From a checkpoint of a small transformer trained on Wikipedia: no biases in attention or MLP, 258M tokens.
Each number is 128 + 32 x the weight over its row's rms, rounded and kept within 0 to 255. Layers, rows and columns count from 0. Numbers have three digits each. The size before them is the row's rms in percent of the matrix's.

# up: layer 7 MLP up, 576x160, rms 0.345, rows 552-575, columns 0-79
# down: layer 7 MLP down (transposed), 576x160, rms 0.0996, rows 552-575, columns 0-79
up552 096:188113105111161176177145131130093118089100101152116059073096174177178093184139126153128122122127127202112117162182085097144168102120174116126148110088069137134150148128076169134128137134161086108099171143130114153124129137100231151142165108
down552 090:166089134163125148143177125046126119088071154120201117128142122099108100072111080120121114086132156118154132160125144100221182119150120127133064106128075082119094139127103115125068095166170119160118144129124177177134135157149079111123124065
up553 098:155098070124126174135128178125102146076089182158096097172144115178155136107172094040141151098105103074113092049172112129128133140166083121148185179141107160127175139136079129170118148134120130095138159167108095109087180165126116149158106095
down553 100:084109098142109075103115121118112117123092114097073090113206132105084095137125104121096122074138136103100164124138134152144155138172094108097134136130146095167122084147126150143132149121092097144136137133194128138154119130110126110169177119
up554 088:133157120112137158156101139101180125103149153137136144112104137207137106157126094140185139112082155127151141109127086101125108057127133074142074222206118107141105150168074157142158119106102138147176122143094104145085125093153158148098176143
down554 093:102117151131136146138107130120144157114149057166152047185113165131080145150120144177103121096126176176132110151180182162153087083167160118080140153158105149098134179095059133087098112191095133109132111147103173098112146098118109148153113128
up555 100:083135094147119129130141157108148096123151154136130130128127119132153184140182108135142059127043150137086096141100144189172168105098133096137105112150114137163140093133116088087140078119105178130139109140182119105063119151081141114141108079
down555 101:107062120144187092122101117077148132091159105167088199133082107114095142100161144148078138107141136127172092149117159195170143120127097174179085098124136110083150185145116095134145074147119132121131153060146117120188137121106124116109137108
up556 098:103120150123165132126067166130115100119147147090124160065100162101121176080080165115133088089143174101088096179097180115159106157144140142063162108106081160147202146142130134173151120168049104111127123129146164163063114140164152122129144092
down556 095:103121165116125163142102154124117092100102118098145129135106153075144174109034096140154136115124145096170115155131091193125101112135131131132156141108188152102152125187160121081134140132090147151148155145126102069124123167188039147077147149
up557 104:115126088165126113070100147148157110123135109100095151142132137168169123110135075116068117143194157066188147135085176136106098108131062137119151112101125112129088196117162108114163146065145114148124094094153159142128052174129119166140122150
down557 106:188152111148137158127111141137182136107110109127148084133175105128145146156161113122108131110180148109157141100165112148061142081235112153104073111144112073069094113138120107104107147173166140110165152083134172125189133124155140099115159095
up558 096:147127106109145183114140092097136092129053098187146108133166107149087126178084139153153097110158123132142075137126111182130087117174116080121081138143106118115131164049110098075123157150123086088082100072081173172121142078116122122127190137
down558 099:150138152093152148126182145101150108074204082118129156112108122099163144117105139130109133118118113082136181069167179092073199098146142146114124074177092161127092098124113136146098159186082185149101143095100121079151133187168082119171119136
up559 089:106130139068163084124151150125149169097109165187145088127145139148144146122175179114112123066138117122115163157097135056137149120142155123079161140066092104133135162153084164134103126217083103146134140176135149141075185101104185129160164148
down559 087:140126137138108126113100074147177070100063126142104139091175190152110136051131136121074111162147123183141164130124129205118065116161146093141153146124148157108077159120141134151142118135087103137126169082096109157122144131093156128193116118
up560 108:178128123102090152185125114097131127134112125152164141053057113131151177111134149127146135123093124168131089114152069122112103120127086162129108082144164148126144123115180110138086084192099145123094097088075104093148100136080160127105160121
down560 107:126108111110091165118128119134081093127137091147127141204133137204124061068133151135103131140096121158137148190119125153110158085100205108073145088183140163119201126143113093087125085173129128125123115153181169154203121163146084124153118155
up561 104:188137123146092166142106123130171111090118134143124121134081162145167172111094118111145137123160158159083144111123188088085130095164085107122098115106150110099103110054125170153071177059127132210127113133151135141130041143172101148139142124
down561 113:121072153104200115086132072210080118148143061142172138162105126110133145100150138127126123110104068129135155153086220133127108154161106120170125130133161107107131098050104115148164137122093127145092177138084190151076128128091164102115170163
up562 100:141087100110114111116121149159069168097155122177088079143116120137156133185144119124140117051085157121174129130116154092105093140126228098120134129078164117132188056135115157165109122168134105059104123129121146163142171131070162116111152138
down562 104:157146114063111151148181105060158109108091111087147157113141125139109139133161120108101103109137083160084082135179118148146164097160105104153150191106094139111091158095188107093130143132115148189141108130146126148110114066132105123184109178
up563 107:169117119099176108100156096130187161136109147140114153134153150135166149151118096133108102154212092095118078110093146203107120131183161118145102135125121127138150096153105106104133136120149143084137155086144102100117137128169123075155138084
down563 102:153124091156182087167173136150168117146158179147090119128125123087150172134113139210102139158164081134106143150059152216136135104149134157139129122158104129162154114160145114103171172171157069140148165103140091100117130143084056107107142065
up564 102:085138135088150118117120186080148115134133145120119129134052139156129192160122130129198111209114105118112117121112077169138130099137124152149151090135163121061072141144117181157119143111130150082175050165112136124101149123138127111096118122
down564 107:127160123172128193148159089145193152093093139113162140078111090119130165156116122113141111159105113158071131141218081149178091101096178172124117106158171069172123111103086126116072130186086115039159081087127122152137148112142082131040104125
up565 094:158185136158126157137163115126085130148160081092149157083106152114140141131114126169128169121159163127168079165154172141097144165101128168123074123108107163156159099087100128168130168154108133112126159134110129103149157114167151103098042109
down565 101:093215078095130092125095126132139100172140154143155100088135111119080126129133134066078120070084147095133138157136125125148122111136080095129147120161135127146100105103099128145131135138093127094126124127133129080171134174136138103145159117
up566 102:124181109152099107153067115025153088103162146127110116126111071095165136091144150178156079132086088101132122118095103067097185140140125124136122163109129089106124156105093150173065182142067162125145115119102155133107171149142144178117203090
down566 099:078095109119044165085097136195121138166101104113169135157035154129104240110128132125135137134125134123135062103124131117142106157113195065209152147163121124131190150122170150090080128138124125128123161155076134163145142109126117105113122130
up567 109:165140146113060120141199157109136156172113141096180126135101136149177154144197137082153139135155100101170018142124141133104081103086128105080101072098137156135147162197162105118118147139087132117143127088128192093123152135129138139100116185
down567 109:124100193158109120157121104171137081077085146162127113170163172092060111049134132168184121109075123133112067158131101150172079156078139090107090148162184134107187184105143080166109147158110117088125118103170068150108116133152113195157114123
up568 091:147177148179122086120108109101099092180181127045092167115122155132118127168159158047148117130081153103134157116135161097082133094159122133115126120100178148093115049074163090188158139140131127133171152165127063188105041104154083137131162186
down568 090:139117151077111120151134110121070138159097154103132125097118126200115116116130154151087087077096152120137176154142124141158138196125142179138164147121188083103099115138045151162106135129152146098104120140144198134148104130118106129134130099
up569 098:157134194114117077091173184162145144173090154124049176183136100116143125187110062129138123139122116167173105059133117125175097066120163133111144115106163181183153169123112125121078162170067102128103107103158151113078129117170168082181121114
down569 100:144106150176139182181074115105135114096132162142163069122141099101105129119113091126176074136099101170082092138052145136121158094152149163109096130130179133149127056081112136125119140121158139139071148158139137125134144141143123146107101079
up570 114:120106096155093117135107121138117172181124142173153125132114138120131170136143088102145077103132105092128111116099132060114102125165087149143185111120096103121146112151094176150085138127171097105101107193165159141142121030118181140112144150
down570 105:148160108127121114151135093124165055069116124098108198068127084107175116098087129138177142145160171152142147133116119227144142118139118091136108127139109146134133171202153085124144186150082138122139158126159103098125130145099135118174119099
up571 103:109057143159083118118172151110158115151192192081142130140146121126144174109088104120088110139048170128144138051175189129142149099104108119141165172154101149062102137098124068152143106080164134148181141068126139137082104100100146096100120189
down571 097:126088111153098061160120110114096141126119100091154118118142128185195109116085140123117145098147115106104088076117168121100095145086159131114142170193144127152120188115105176139185116111101133131113112115085175130091099194090043135183143082
up572 099:168091075177093118165136105164107155108107169110070123130156086103192155103167143178189128100147126049097145088149133095066090154138102099121135082073097159129130118119149144146068105179163091109139174148165233166134129145111137134125118125
down572 101:113159131164135121167131081205128128170180138125172133104089096131127123116106141091099148118151147154187061095106147110154137138094101181150056078119153116086146130186151097142135092103171125124119115136105111168167058138116141165046102158
up573 102:177105125203144155138130113103155089109143111166128190071109069152162173078153130160132178146133097122099074102095161108134087108124135127159165101125121150161094121131084129141166125038158130186095157093147111083110123157075117181119121104
down573 105:118194074110170039097140106128134118121132070167108103096126124115110140190180147125081146103163120098085183161158153132177162117121150145122201169136069104121145064115156086129147145180130093125127138199151167107101109163054133102185125048
up574 106:149140112146091152125091085127125138142077154090190061061187097116165180124111178109173125118066108112136092181128097098146136148204109096143136103146144087154096105117125114126133178132092160169124136047148162174083118159147172143077177167
down574 112:097059117147092168133152104153086084138154140111142173137104151082125189058118098177123156132117136158121089129078154106140121110187084141100089107038158128167148157160114176109122154147134175120175159157057091115079189166145135096135123144
up575 090:171124129129080122137145123124120107135096111157089054095180045055123154082137136134125165193157144106135108102080114101154091211090126127085128103133133199109120102103103155075086078118151171114161182185110097145126134125131172052163182165
down575 093:096134154123117107108109146159173149144136102164138104097131127114092094053116166118136136171134172117072111153175144165150134126157148115119143091161188106109181208153140128106184104121148123083121100155104120130118107093143056134143108152